Weights of a small transformer language model: 151M tokens.
Each number is 128 + 24 x the weight over its row's rms, rounded and kept within 0 to 255. Layers, rows and columns count from 0. Numbers have three digits each. The size before them is the row's rms in percent of the matrix's.

# layer 3 MLP down (transposed), 512x128, rms 0.522, rows 50-156, columns 0-63
104:085130094099168119152144111079121107091152134161125150152124125091076155127142120113135109153133134115133143153161117128098152128118143168152101134095082143101139115102143161097134139114133127
097:161147137140127120132127132107132122073132108194131114094072151090160081121134141180151138124104157138132148131147104081140132154119138167137130138098113115092135116133169115141115165129099120
100:135134113173121163127109129108111140143130122119142144123130134124131155142114130115128152094093131147115129112126160140165084097125143123122172081110126150132133119170114114128098107083131135
099:117097125144142156098113171104184139160145168121112120135090113138150128156143145161151116166114125111067112137157116107104144161140122115109130155147102087121133138145156121128142114136133117
093:088105137132133147148126118106087127159078123120146105119150154096150138084119162146174104147080060075171159141144134166147165123133117145131125150128162139140167103132117119133093138137122130
102:134156121121175105166115154159135132181082151083114141140110115126130166140081111086167108149125111118148129096136087128131114134138134158113126139152140135106119145152110131133139146086130152
095:136089071098141151107147142128135127136107138152087156166107173117160098114170139139163115154139110144134147135114136150154129110117087082152182083110122145099128099142108128144152128133103148
090:117121113114111142136150154189169150126072116168131130138115136166115139105139096153158141172112130107152118097127135124124124173152114094132067107136088192121133139118114137167134126110109148
112:129084103119106152134143113133105108133130104138160123087159109115134193149116178110102161123131146151087130135124161118129103142172184123150107133159159098123131084119161148142159110152108122
094:122146147106125108107102126164162141129141147124126125144138168126124111134170146140106156126118148122101145133139105077145187131114093110141098135106108140167145134101156119138113127126145111
101:119111125122161117147102126134144135126121140119141104129163124177121109109109150116161167105143105121084092137145129133135112144169138180131105105132101184152099169099110123101133136141107158
100:093138140120157139106166144090100160081119142149133137130117115163112108092184107152155114152125126120117131135082149127152156172140114131172078071089145163146135163141118141124115139153129128
100:118093078158104116136153104128134118104122139148128133135146099122104126118117165097138113111100131132131100152087128151151127152173125168154133138132100124155128136138191138128126113169129135
099:084170103126135089164095095132113178166156113127113131126158147107137099131135124134144078193123116133099122148122114148117146103134109128126119143143091143117115097066140143131151114106099096
092:150178119091128112139114172144138145170139128116162128186132114138117082158102145099166161104135120130130073091155131114137133109170130130145104102130139133128124131127088088172155119101114154
103:112151100075137140097124150158087149135124152142139118114132081148118133140106168119104133125142127127144130165099128137113119121104091132087089151134116132086168082088124131155074106134132118
109:157137116175135181124124130155155157111141096089144096104148070131111136123166112164152116150124153146167139111128107106105086146140099129123075112118126098120104157149119121145133086137124107
094:068105130089116094166146117141132139129071157130135129126144124145129128112128156134105134133154081116138124116146121114136059114114163105136123106116107183124103111112117109149140130138128085
099:107138102168161133103175184179119117128127173096155097135134157131135115156136174119118160111123131096099108125138168130119097127152116127119085138140110162152122114137132079119166136117079126
098:113109123163100130123124129154134157065124129122116115076129129108132127127112135085113146147117140104128125134138074164124140135104125133117133150097152084136076120087077125168157108109116107
111:126137139140133114106109139126123166145160128088142119141109142138147095132143142101100113168117124139150094098142144131117117136150111127092167148117099147118116089094148118093162087108124155
091:156142115134181157130147187147123158111113063135132147153151148107128136146167105130071103142140120138113093147130122118130118170166161129112103091109087138134127145183114111106144126113112114
092:132102092116128103097138135168145126125136106113158109110097164130105125111142125112181109175102124134156124115131146156076121121176104094084119081118161132153146156142175107125172119108131124
092:117148123097114103128124125182127165108082126121117148125091151115140162111117130104119120149115148129134126125153140128098110123191171089114153147082125174151146159150096127126148108165059093
105:118119139149135161136159156125130123127113135138146094164144149055160110110111133131123160136092128149108097148130120142132138156166132117146127150111137086089133203135131142090105109095149073
096:151158102098123108080124141123137141141121134129160103118108088089146163146122093129177121154097102137151190150146136149167116163166135102103158106150127146130126136145129120138173111138103083
100:103148106083098138147142152117120152132113116111106098154144125148155168122126124129127127174135124136099106142099126164137111160171126209163116111194115081146159119141122144159110143115141103
109:121105140146126163177147146128149169091154145173136102126118119143138144173107142138090132145112138109130102175148086133106113130166124151121154173098123143153149110177141150094114118142129172
107:144146152092152138166137134092137115157173113129068132137131113115132093083118136101086110134073116119136142129106125129120084120100123162143110107189120129133077153104131185132131167103107115
094:071103118147118123110183155126115130099113145093155115138146151125149111126147092142140162103142098134114066126075105125122127162072120085114132111129084118117112145087113138121114124131132076
098:123095145106127121122119099135092076068127131137131131176125091126112154101125132150138126118107123099137101120139081153125090136131114131100094116112162135141129149113136142124103142136149102
104:126073173116073123137130139131148151139160112094138136111072120114133108113126104125116127111127118152094114135121103157148135117169121140101216154117120107117176109159155209090147108118147110
108:087118153146130132131146169118124155133075081114159130123158106106102088157102094141185141146135146139128160131173096132111119117111143137116124125166130109125121153110135160157128121148109095
099:105113165078113123097127116102127110134097119113145101089170126102127103083202105132152163099102151115136114115134139166151100134156159119105117104119171140153143102153113134142134157090115116
110:159117128141099152090163122084176103153136128156112120115132134111170124164146148164143136136130108132151111157099133151167134133133140124137154139104158098157158100125188143089157142098171100
107:102178137113124132122124084122170151146156156117169133105125155109160160146128130084136146119113131138156127120113147132132152162141173145084144167146105081115111108117092141162125102137164097
110:137159168138119118135129136145131114130160136084135145126122134129099148115136108136114138132120101159115124142109095141142085126140097100109114167130138138114086127097113102159125112132110114
099:128142144191137113103116131118157165100123176089143124158105127152111147101145134141104156090127120111135092152156170153130127145183161112125111127122119139116146141099137127136141106150075141
090:167107146148133094143159152112146119119145125136120131140150102145118113112141097171117115113146069162151117122108103158117125151184119123083113141101104126080073163127189119134130143069121159
094:140089105125085130105097103167130124139088118124103126072112150112191125153121117163101136149126139112140141152132119102076146119120113102096149135095138100162126120099130103111136105160142103
111:166194148117130117139105100141121109128109092085116116151168116092112102162116116129092139147152098150116114109124091100160137128114150146144143105167090095130101104122094094110130128174129145
099:136110122117129071138111150116101128137148136125128145113088169127120103121185162130154141113149167134159092108143117113120144132152134093081102140114167127134119148111134136135088131110128130
097:094151150130141133158118122124145082154096136179159123130104125135162116108129135072122116155125101159159133142180152132167142181112143109123126128168156093116108097118134125164164091137142154
104:105135130100135104107120137079126136106153110079150109124135137150094164151127134121144142151130100140189163156149143116073094096153071121128158130128126135109167125124133129146125120108139132
116:123142135088111120148074068125102147160119107085142091139136134128108096166123085126152127141153118154125131070136116118134138128115095148149172121133104136155102119135128131094097142129156173
100:151135172151130134096153119118095152153128133124121134156103146135126070092123133136123120128168190089138129170158100161145126106137137107118130145114144157139134149128162128098171094165132084
096:154131153127150142149136129150098142108135125151146144141143122132095150146128093092120117144145102152124160105113109131133091119097139133165115164181182156104106102107120169113107131108122187
096:099113142099134127149125099156153176141118151098140142145110125081148156119176101128141101133146087130133143130121144145136155128149160177124115135089137123131183069157155108134110109147089167
102:097131187112135081119116120128123143114138150140117130090113114093124111093123158162121122121114132132136100149113090118084126086144148162148092124123105147070111157134118137143139075171128119
092:124113116162114151130157110099126106124117170110134114149154151115125125155135111126116162138121151159155123117124144114138149179165187150136132162152119117133152161125102135101117131125132133
109:131132132154151176123132133096111138126103169123112136144147139116151094110156163134124165161135150179113113144132144136147097176120093130132105100129138122067158130100140145142135132117127136
115:155134136069160140123158106152118123154128091107157136149150142156108125122109116154115139117168094181122093159166093118094129128142104115124171151128143141156065128156113143124148183123116157
101:172146124115123110140127128107142114144139133125152146116142163126145108130129174138127133169143140149184106134128149117123134105129134139166096151159150135078123127127153130148149128137141113
106:162096114111091168118130149147172149156135115125107115130122100119152140142133176113147149155147180083111125143114116109120150133131100110131167138130099077153192107122130145101096128136128111
099:123116156167131066142115123125115130121140141163116133113108104154154119135119149122143100137141140098127077084131159132132100138140151131140106120158117130142127112136164118167122124157128134
093:155139130144129086138125150109115138133119142134143124150121103093138094154145149099148149092149144123136096146093146165135163126154180117103150137103142154162125126135094151101153125154102092
094:155115105135110118140134125157107205133128123165125123152142136154109114134160124140112097129145144166128128138123124145115126151139172168120121113092129177130098144128094131082096128152113134
103:140174122132094111152135160137140134140059123085113070131083127139076130155158132097124117122115122124103133111123125114099105152185133103097136097151138141136169126162114138189130126103102118
096:139109134129108107137136094169130149123116098150092131088147158118117119127081126131079156121141083142138129144096121107143138123145101112131111124107132148134125120084118148124141149077090118
096:137159160118134115140128145120108109153135131157157111124129142167092102081159129126142126083155169112129179174099150163077098138148108123134083158126103139117080135112115112138149107102092097
102:157117134169128129107169154179114099134114109165116122115143163118116139148121108114139142095166180112146162118102098087058141122109134137131136130136102106141107118128130132147142171165110169
098:073124117159136172096117115083113096125110100120122104111138145106133129126138142132112134125152117132154132126111135124146101072141128118139170148114139169155122110140139171139121133119142117
089:131121149120129111133126110161140154136160146154141128117143134102179121145108094133150153125100140097109131123145124087179149130151075144124120149123124083129082129119143089155113127146145113
095:134121137154146131127094129117190137148090137188141151080082120093140121132118122099156155145086124114094089114111118164119141121118141102138102119127110103162167136153124082080137107130120064
094:113134163160176085146142173167101147163116136132165146158104129117103150130103128122118084123178153131120181159120134129128112132151099151117088127088110171138119138147136121115093133124101133
096:119152096170084147177088137126130128152120128125112178143084153133062169117107099089143138149160148104131104107134139091071089150141098124115102125122134129131106120146057125110114137116087121
100:130157122124102086105129121076111139136130139103141134092127153141116135147123132173136107146132121138124137166152171088132149143118154143166166149133108134166157125082157153120132156111104135
098:137143107109064139138167129132145100145091116128101119144123139106138130146101112088145173130141131167144080138154118103187153118152145139104109105133098139144115134125113116095109140128120105
105:117126123135099124113141151155151164173190109138108109145116113148128129118154186116089170121146136136096126111129184109148121113118134084144181186171093111117113127158108086147111129111147121
101:142125131146096187125166130141104156124113114133130114135133089147115165126126090148099073144132105089143133108092096101106159131156169127122137154133154145087102091152138119100105108170124153
105:118149144142121113168150125148092125068148158100130137138101146130107117119133100099130137078166168128176142125139148145164120110121094174150117104157109150111137118125082124095088132085139147
101:131145120073127138105127141147132131111150122168133147042127112116093099118145135166104138108134148097101134110114161149128148100162103100125142163119136141151131137170169119164097169143173113
103:116179138109159095138142124181107160139110124142128114127110125140128105113142124126115149101154123169121103128142135119134141170159100095106135170055122180099154124118126107131125118100100132
102:180155114160122148124140137160129145146141113138101147128106109111170116150090154089093153106176098128145162091125134123126122104140165122090168111130085112115114135126115152147117110187140118
103:131156130113135095107130125108125132111115137163105113097113113144123124155177185115116135073124106098159105091144152152142111142129159146149155092145121135140166102114128124101131111113096090
097:113129141131116141127100127135126142154100141139116142124163130130132124138130110140159158115119145054134119121129144101132152095115130092116150112098124108166094106196176144138100139137163159
108:144132139135107104121081150097144135080129141112104118121140122126144154121110170148144151130127087135151084178131114164160130132162124148156110140110136123126185137097128149167089132133070067
099:164104128152113137119161145127127139094150147128126140123168084140141128153133163158165160139143148099128085145118152128166178124155125127114090116129104110168138118083106095096107163119093110
104:140143130044142129066104129133165137136124153206136094114104131147141123108112128108127157169114113117136153096169106155159145080124124148150129139104131145129142131127131114111121189123176136
098:115127127163110184143153092137114134123074127130086122148110126085193167127107146158115138134102095112125127121161135121112140114113191122143113083149122134160180119123115141158141149140106162
099:099131140129138110097079150100108136127166141146126131143123114147116134122146171170110126134125112096136062137092156155110159097129107124146108160117060140162131172134133150136094092134124111
101:131167134159155138132132161093157142085149123135104128148070104127166158118121136145101146153121142104093116110133118128104119117170108095130120110070128139123125116097151127198117157122105146
098:159110164155074153156125113152143140105135118144111146122161140100167122133114154130130126138111100107101137173116148167162121109139130117132111100130109115125134148125124095115104140139144067
105:177080123169137109115181119138107141099107133102119124148074173137119117142122139172150152137115089153085138138178127112109136119184145124106141109114153124117132102128073106109106124165136090
104:101120128093176151125125102168128143114095143143123137161140114142100161132137146143143115183112113093159161163143130141165109113134097135149148105090126122093173105129095134134105105126140159
092:136130146147147131139100139110132139137140130163128132145121121124152137122138081091133160102133144072143126145139175103149148139112145126153113108107164144126111101189155133124096100162105140
103:078119115134096102128130160089109117126117177133104123153098117133148160154172120132128141126133110097101095135161144084118154156142116142158095166101102145103149142147157161156088113150161161
091:112116156132080096148104136106109163107159114130121159109117131173121096159151133158126099146122138118153122155159127099131118100141127106175115110061119138123119116107099187156096131079133130
116:102117110148128158119170118104116116118119143106147121129084104147060171115101124154132160149132129128108184134141168113146097125110128164185131134108136126140160095178148113128136144104111121
102:117100070118119119132150162160156102072142119115127126164135137126163107084090106155149131158089122122173142093134097114130118132113132136096122175157171107163104101146170121135113105101165103
099:078106087103111102098102106129136128133141153153170143093109121168129135078132150073152119121102132152112114162171126099127114101124107134096120109142133142106123141135086128150144104087158157
100:124112159099139145122152131147095150185104086093097121124121156113141098156116124138092156117137128145164109137131147159153138134133064137083123134157159074114166142140125115124108124147135148
107:090133075108135122119106128160089125121130123145144095117082106154151095110096129098101152136156149115155118120161144114147145153098141124148127155117140154117104122155098169151125090142114114
108:116140136122059133092119120160107113165099111106145153117159162114149077099136126119134122113143113166105176135114107165116137110092122119134172153154117073122063099105159120145136120139141122
098:093096117127146134100174082180115165133092138114136129165121176130142132106140112105095120086123141165131144140123139085134103130135140130119107156134148120138122094153161152152152136071127132
104:094126156142132152142125144107114137108121131166128074082128178129110136110155113147091152138168126164163121104136130109105140113127141120146154118097083131090125133158122122129149116104100133
100:142127156120108107134139102138121139127158117176138106114112135148101135175066104105147122132128127136122161104102153119150118086135139112074094128160115141148073146148142123120140148096176123
102:131155125153152152088159124137142156119120096116107080173175136156164128142145143098142125107127178129143086154155104111123080177123132105113123104113117126105125110145113120101154128101148110
124:112115149118104130128158145108168081116124096119146180143107154115113096092126108106157110081131095151148160119147149148133105098157152124105169116156129112129154132152143126125139091096137148
108:114082120134141093122137128111152142139157142144154150098127160095131164081112137119136123124109098116105176103142097115148128111090136130105097109114086126163074119076135151127130132131131128
093:139156116140137135127143108129178115118094178112134135107131161145076121162124161099151139116117127170124137137156140107124125148090121121125119141082099106097126110116105130155092144135164092
100:141117165109134113105153136125141120126152103125137127166100164141101097143131129086159103102075144119106157158136134115116127086062125113167114137113136199097153114120141141149095130128115162
102:123121114163106123138158121092122142121170137123105149090123117132130117114171113159133131054122155114141082118143120145104111100138152150138086119086164145095095137109111148107126117157149086
099:113125142146130142153157160112131141120109144170113134132112100071140123154140118099130140138150144156111117106131139134101142144128138122134179140161132107100139071110102147131140134156084120
098:157103106129112137123128120089089123130120132151069104127139165112136079182099116159102135108157125143156118132106120139111133084096131141116085125131156130089148099132157139093156150160130094
093:108123071100093115139114156175123106110088150125119112120124121100112149155152126128163143161095128166116122141128142130093130164161088104114153127098178123145121108102140135159146122101081135
096:098120107145152123138099139141113137137105143146117140113120093149149096101089148119146135112130124110159092133089139149180109112170134135140095089116109134103172087117102131127143110153073159
# layer 3 MLP up, 512x128, rms 0.539, rows 51-157, columns 0-63
103:114159138108106158111086115128139118160143122101143168121125136123072113107137176105131124111149113145124144144118136103143117139148088139163138139133138178130093120089142124077097116149115114
098:137119109115165091130110157139158103095097121145118138130155115076134093085160138138128090076115083161175102133128105140113157125135129120126103140138134130143148151147187152143123158142124093
105:134109142143163090102127139107118171124124171126130098092079114136138173125122143125119144127124111087167110176149120168125109061135118135147148124129113096096164163108070100134095144125154147
103:150099127112114055116126139115121112133175093137058142172110115120118116121121116137158142076121136126103100134159116144115102089132126120162131159174148118097114132123141120122110115145133132
096:126126111146094113114157142112143077135101081124136082117159141125140132128104166139137098145159143152165150138119138102133107118135146151083141120138119109171129147115145139148108084073118101
091:138111137141160158117185142104134122103147122107114141116119162104124144174138074100124118101130184139131169097131170137114133109137129138128145122152124133135147118188120109113086147147159151
100:144158128121134119143123063112117173143139131125105135134125103126093153131144159123163148094164140142083129166134101096078145097153171143073141128127144131102127103113179138097115122121137130
096:140090073134132140136107085143112133116133103138167147157121140134087143121139147097144141121104139167130147137134112144122108143152149131171112155198083147121098110161188142113130099125064167
104:110128154137126150153116104142099073154119122177139098095112094088119132114140119171118116117123133132148112112119150203158105144111170107127127090149108165106121137153128096106128126146134110
092:111175121108134134137126129130123122154149145118143137138117127131106111114120092150080126116130160096102102134100118137127138123118132138127137148136081113156078118055155099123112152115165128
111:167102146159118138147082155178067128147104111099113128119091100137101143143093102156101101127138105142109113120148125157132119131093187134096161184142114129136117153129176119155114133101158114
103:127158156109146146158093149126153116162145144122134086123113144090151125113165111153114094177148163126134124087137133096113139112117156092086108125120166106090154138170099113115127102102101116
096:144100112130169164108117122120114076099144118103114088155082113141139157128129136129124141079162138094129152155154111178111152065130142093109178098090174085140130108133054125125093122161140114
096:140117163131137153094155097097141125117137172154097140099136091082112183119143153131127109127098104137116152125142142151121152094096156120144131127057130168123142122109117126098149145120138092
103:097164128152110084111115124102087122133127119130127151143145127109132163104142129116104137146141106127096170106158146156157085174110124164153114150131123133124114152128135125096130178148110104
092:162123151139111118155154119133142133109182139109132110080109137149055151118145130130137148135167115108166148139124108105107149132114154079151136128134119143128097147119102164112141135087146097
097:140164159096151110134142092111134143095141152139144135147115119152141119162123151095086116107092078156180105133103117110163163143101143141107159165151122149135127136122132101116134146137134137
103:156125118136144130171165168135116164139141136141152118110113164155122104161105147117124120137117131127113127108133142147128108112120092126137083116129128145118127138079151082146119136091122114
099:119124063142142150102135128130111123109141089108137106122147151087119120103133126126150132117140142128116115129116143101186153103120125188156125140097135085161147097149147117124142140105090130
106:107101156156097101165101154175115109108154107139140131113112157077149124139159111135143097127111121124109131130086104148117118157157119154083115095161078147111115127184146116105134132123142086
093:147098079114132167105142124085134166138114119153139141144139145151091138118082142120085096124100152175121150122103100143134144121141104115134143141136148150158107185134152152144103124127126124
105:126133135114141129153115110117129125093164136084103128157117122120093132126115139135133130134124110140146159157148123090158094124106163116151157135068097145133139091090103138161126181181122155
091:116163138106093129128125174114097113158187124125099126107133113102095120146124136104171157087122135117107096120093103152148149113139129137176159106128126105130129114117110186125154172135154148
098:132082123167079121109116133126139140125109144088166123152109098106128152094133138120112138152143146185149123109100126152114158107089161103088141156068135124119142113138134095140117138144117133
102:149118110122129167119145130119127141168154141105077107126109141150150107141120129135112165100124151136136116130156111120146101152170122074121099156119109119124149140151093107150145126118119126
095:166112087101099080095126163098142128119131126099137192136111135098124125127138125085151144107117142133100119172138112111145113134107110176114145151127139148160167082143134128156168160160089151
101:124134133119106146094162107106149145083131120153106107120114123136101101138141104168160115152068127132122110141112097119117135107122122117109176135102123150134154150147135102142148123096118198
099:111144143174172186148097150126096098113118113114096137127139139165138138149162145159103143140102095126150126126120153123157148141109132141127095149110123134126124167106125170136113092109125157
105:161151120101122148131102096128124106117149111173093109148118107112142183126134122128122160093114129106086105144088119082078110131098111062082164178142178159140136137127118172160143105150075139
094:176120146092171115109151088153119080111138097140104118172146144114193132134133137125089117174120125138109156133114172140092141103092150154151134095158154119128131140134173122132155154095112108
105:168151117093154136147117128113096115122095110134153082148152135148134145111155124104148144135117125130124169120143127102097171119141169092156148102155105114116179174109110100135170151143145150
109:113111115138106146146102087092120108097118113117146157131124085120127125186120174137119108121131141129098147089148129130135139125133127089105115135109094111124130143087140116140164142099145126
100:135119126128106109075099131132121133110103103123137146123090150092111161144128106137137110147117119137111106131111109132129143104125078130152098144138095101119146145119135183132077082146094127
091:151106154132107152137114125113153144148148097163114114115144123072136141149110117133167146091078149137113115152107119107124078131153156111121147125127138107134134103163116118111143183133137157
100:128120081155126131119166102130120153169134122127110164123145104148137115153131173172111144134082122092169108134113107153168177121141082145107098141095112113131176167139113112151086127172142134
103:146138131126157175102155139123101104090130150143158144102107151124107124115121118094145151105134124143125154101153153124112137147150123093153120078157126121131177134129132124133103087129175074
099:161078164146105149106161126067135143158116104133113108111142135104133099150084114153132154143101113105192146114099107112128160134105115180136167131166113118160141150125093128109128146114139107
087:145140120155146159128143103162137118113129146151170098157131136102148105110140166133113093117145157143161129168125136144123148130081148144142120156108113107111151080125130150141139115118127165
093:159093116123140128121140127118124142144180106144141152111131119153062135110118150134150104123103131155135124122066139160186133093095142129097105150080152134104130138143128135140123150090093143
099:155101148157124130130103112173137139148112159126142121187118142122169137146128124120139113102106117138150110109118132110102159133159122101110109108128188133131103136079122125107111095116192150
092:102146114176126139132126119115131142097137117131122123125153161145147109100123077157118159109141147138121108165091149159111122088134131176115177080096139176134124142163125132163152135134147142
099:166130078132124137110114116105091131080073083154140143126153142131152111158138089156123162149088140096086121123123131120116065131143105127129128112108112150105182139098108136116132093098119088
097:128140065139130160196151116145099116116196107169141109102089148120137155152103113147181120109150150169145159139132102134106115173141130145135207118081120101105144170106125096130135133112136122
108:118098087102119117169143115136178126120145102156144081125138121092092149131164095099138147148115143113101166166144103127135168096148126104121113107150121125108136148133155173131110102143147131
095:163135173138117115142114119125141114080147129133162126127113121173068103153142183077146141156110124126106147101089104081146159157106108168135116136159168118109142171122116126128129160144129155
102:113135151073132082135103136126077115148125133115094135083162102164111131103101173114100152139131130145143079122113117127123126129122103161125115180098134155104162164147122125169117143088137142
102:079173151111116123103119108127155125151110150160117115109091184111100120148144124118141146175129104121105095116143108101100090139129117139139102136158155129139086114113138093103109094104175116
102:147131134172091145140133101117140124065083106123107107142110089158137169138149137126164126090122072116123123139148141144173157171099104130098126127130094143130149138122137114120086090134181149
092:131147108111112131120101127107124150152096116071125143146139149132105138115136055120135141131154133146152097155104153146131111146087110171110071089102140142126126129144110098107132119142103112
104:112124153172144125106138146157112142170107101130101102113137126142143155132074104147113129117139104116114172091146125128139138155095153109117123108178148136151129135107127093109128118108109127
097:092126168100122121100092098137120122133144125096167136106157115151131120103134157110146135154137174105115127165160120116101096101103141129126168119159142138117087131099104093145135156106174144
097:183154115120110136087109134080135099099110119104107093113167136115161136112126116114124117153145098144141144109123096113108076124145142105136136161107154142074202103107160123132107181110137129
096:127130127119107121150133143148130115095128163114180128171124106090137136106137090134153133150165082143112180122120112174163118110159100118127127170111107153138138130153104095129165124115164138
101:125160135135130135146121135087168089122111130127143084135139098144105126075104141113089162135089145091134115114068118123141172127150131160144159133123112110122145144125153147112150115166123133
090:088126103110115166155147148119120150147183138160124097120153103103138163132134121171122161159097142125130156122113084156151107144104139184159131144109083098127111119075119133122102144163117109
102:152123139104133120107157119129109088115140146111151165094158131139147105111087125147128079125101160106148139102155126140162115116154172129160128135163120078125159136140130107140130132144118141
104:150131114143153133165113110153120104136134133147157117113158137124172097133110149169093125112107114103100123139150083130128059146146124127111134187155123143128130134105148104106185132152125119
092:137140114135153121140125152142127128131093111132143139136134129170102128110127117156108135122181097135142153148157092096131155101092122159123197131131185141079136151131144118126142125133099130
100:093157131124141147092114150096183155148110140120144123158129133099180167130129105070107122133102142146138136130137128135070142128121160101118107117127145148122128135114087126150134150139137108
093:123150147129110132098107117093146143114070075106090143124120099104160100126141161105159135136153089145132124126152121169151158109089139105130183118118101113107114142111121092138149168150126141
107:116113185134151086137101158116086166102128117119109094186109142164095132195112104080133116105108135140136110122132090139149114202111139098110153111123103127132150176111143097134146133084149119
100:118132134102106147129157085129161107108064111121166134165096113175112107167119113122158111125147128118128123155132151153110127141118139147120139142139126148129138164146172130165135135083132144
093:148121119074152114124163147105100128118174147088125155178158118131170111131100136090111133107141119087079152135117165154120150113132133129151102129096107138132136168115148170115140131101155106
107:114126121091140122093108111155104115100168174119147129120100120210119128134098120122084141123096155122106122084126149136122128104103139129159098126130117107130105089105143132166124122155117141
100:121123116154156125115182146130102126111144139129113125126157154131113133198125143121118149062140137120109135118136108111113162122136126168141077132121087107167110126129125159145118137127118176
100:114119135121146135119107125133151088131126116122113114156173135124139142130155127163136113117139155162128153137071149080089168094148183095128145159118164133101123135124119069147117149126168126
102:132119131124119130134128148131135119085139132099151150138125150128117134097164140148124140122082147127150188182152175117161174184145110095122111137129081145143068082122108100130158143099125098
103:097122121122119123107111115083127149156084115171144086118112086116130141145076106127131157165140087135181148117112104108101098179101154119142135136119131093114114101130117142108147176113090185
096:099163102077134128144103121134134092138142105150110141131108157097092095110161129128134086150115166148151139120107126122108112171163122152183117142149150135120107141096115153174131117109127178
110:144121119149153124170087084170154117114124131119151165122098109138126180132112152105117190127132137163177153151091102142106160116121115139110103103163145138160084111126126111114128125161125120
095:153157152145134108156143122113154115113106125079139159125142151120141135163164116107117110140160128172141182169114141135160112112143092123158113167129104082105153166145151085147144152097131101
093:151126101135155132111148115112106150155113128124164088097108110141177127087098112114155107116123108126147128098125117169109167133157112176118120129145144135154103125099112153135136158110132133
094:143132102130106142134121143078162081088121162131137107162098085118136166156153143130130147158108128130083120142151136159100094165128121112104152094139140116126144150110136105123135122111104124
098:113130118145153148109106161148185149129107086141160126149111117169116153088138128146099180145131137191135111130102100177134128128141116130143152118116093151124141112134106124140150130150116086
087:139132118154135110142152128146112110139179154173126160103162175090133128138075131133123139121164128134110122119189139159117091142140138103139109110161158107170094095126131095153136185129157130
101:133152140155138142132138112119124126134133059110106099086137141135111076147149173151141146109085130133115125079114134160185126093112116120144142130137163147139142161135097145113148132096143113
090:138121162165131099117124125127113107133155116172066136130086106160168131139132120141136119144090128088121137166115150124123139093124123099112130145169143105110150097084105169117126138143146107
103:139101094124142134060091105138074130119137132116121117109123119111124144137107172139090125135129078143138123141096100153147135143137147146117124155139087109081110109150115109123168141135118167
107:178122100114139111142072136116166124145163130135123112102124117127105105121136149127144137157152159108104161138139108145120113123135059119105150108106150173079129144105154085164148107156139098
092:122103068081131085141088119112154110144076131125149122119162091144131166136129115092161129141114141140141159106148084113119144146114094167071116172093082142123145100101117112159144113117136123
099:113094125142159091096178110121143128095099115110125108085104136141084141125113098117095148081091128153109139097149095131097106119137142144165107115139160144093145143088147120128110136123108122
105:129167115087138126105156118122138131095135126123119166124111073147121158106150107140149093120127116122141117150118132112112132167095163157117116136159090130132100152112105112129142151147119197
113:145103140118156178148154127110111113084123101108112160123176093112105137163056119177171086136110129138100151111156111153124121136150155123149167138132145103155137109159122101136100131107104146
094:151109132137151100142125136191111142168139102126130128141148136131094145088123107137110168116112118093115105102091088141124118131128126131101152146122099117101187116173081101132147159156128161
111:116121124138099130153143183135133113124123130119118120130123114099125158113112111156171118141131155138152105155103119111098153095180090117133090159132108137102123099099124129135143143141138126
099:116110135106111140109136073160137100138110129105125118139086136146137090095108145122115168101171167104138149103172133103142150129111082137122129114147176147125085070121113146135145146125156179
097:122130141145155099141083091145157108141112141139147117135108150093136107141106129122140128137097164139155107122109105142138145124111122140146114142120121119144181156162129091126133172155101134
096:110093120124126100101095121165107070139096139118159114119130131103121123094129148121127118196090118128118104145160129122114125135088092122119134111125100174133140087157135160128148160144115118
106:136143141112154122157154062138126142118136141145114133116130125142116125141126153099116121094131187090111117130110149150141142071137108155118110104082072120147117149084092148109156166127118136
106:149126136131096118129121146139108135143152099154174148127117140137122107157137110160108116099144118117077105137096139147109097168128087127134135087114136114153105135092170153143171131119131136
096:116154133135108070106142176121133119143084155109122130117144152122135158138152132136143159184150133115095145154106156147127099143111142107126096131130127149112136131109169130123075152143107125
096:157104141150117116098115162084133142114138121131142144118114081144181115158093113113113112135141134134169146144141097126138143141074133137139201096106121131122189143126124127119112097145141114
107:145142132125134107100123177110127111131157161109149165137111128121087152150126075144159156066138103102134118114115094121154100124087161125153153131102111104117154164150116121165151108118118126
098:120160140149119115133103094110154151152141158148137143117151117114122162160128115124128119138100148128167113098093100140084120147119143109097144095155147121169163115127125124125094148154057152
099:105134135138140119088143149102129102137159108090129166143141079146160100143101164127127150140118172207156132128145080114094102145124120089084152133158101114119118138128096119135147114119104156
096:137109086137100124101116142157162105124106106157088156111131120112063115139161151097138097138170163129095167157120131140087171100127140141125110120104126115162152133083170172146128138140152153
100:090113127131106109163119114067147118128083106124130141110109106134125125131106110160166117166149122135148147117160107098119100081073092158159131138150123154105109144125118134128129119132117125
098:088124153119101129139106120155091088107176137118158194137112153109163137108126165104123140104090099157163154143120126135117123135126158140095120165100130097118196157132119168122127150141165126
098:123092113101123132155133103094124111077157156117173140148134157127161111146136085122105144137144138103141117131126125171149126128124083118116129131102129144134108132128127131117147119133126188
092:136131141118129138140130128095184125134151112184131084133133123158144153140131137148135111106089126121118098113143128127084141133125153139106165142132168171086112151093118164140133150134108147
103:149158116118123148137121122161144083138138126171094115107104120086180140121116109109140134164133125089135139150150122132137127130100138096110122113114179096131152124084136123097137178093103168
099:133075139124130149107100160131090148102134124112195095152148119113132127135081162108108143135106133160153140137139116107090141141113156138118151142117106126118118118152125124087144145106123088
101:134124139145148126136136088118119106091106149144126138122111122117103178081147131084138152105149167110130172080176138121108128153092111163121121139152164145117131150082116151159121101104124113
113:143120143143122130139111144129138148109110108117141139140104129146078121114154072115132101123113158093160117145156171119089117106129130096136162156087131143083100136159114125149114109102143147
094:140162131161135154092138123163127144074131148092147115163098159102134131100164112127123109141192137097116145122147130177124134132122137115116122087114119140110107151169122123113151135138144123
106:137145121143123124125129106159154120160095085142141161128113126138118128140158136124113089148147110111129178101114113126109154090118175116118162162129153148143070192085130127134135126140125115
093:116138077120115099154115111107115144160134116153161105166135121127149102162133101165130079127128133123122127127107093103138135178178123149119168117128142145146105159120140104115141216126158136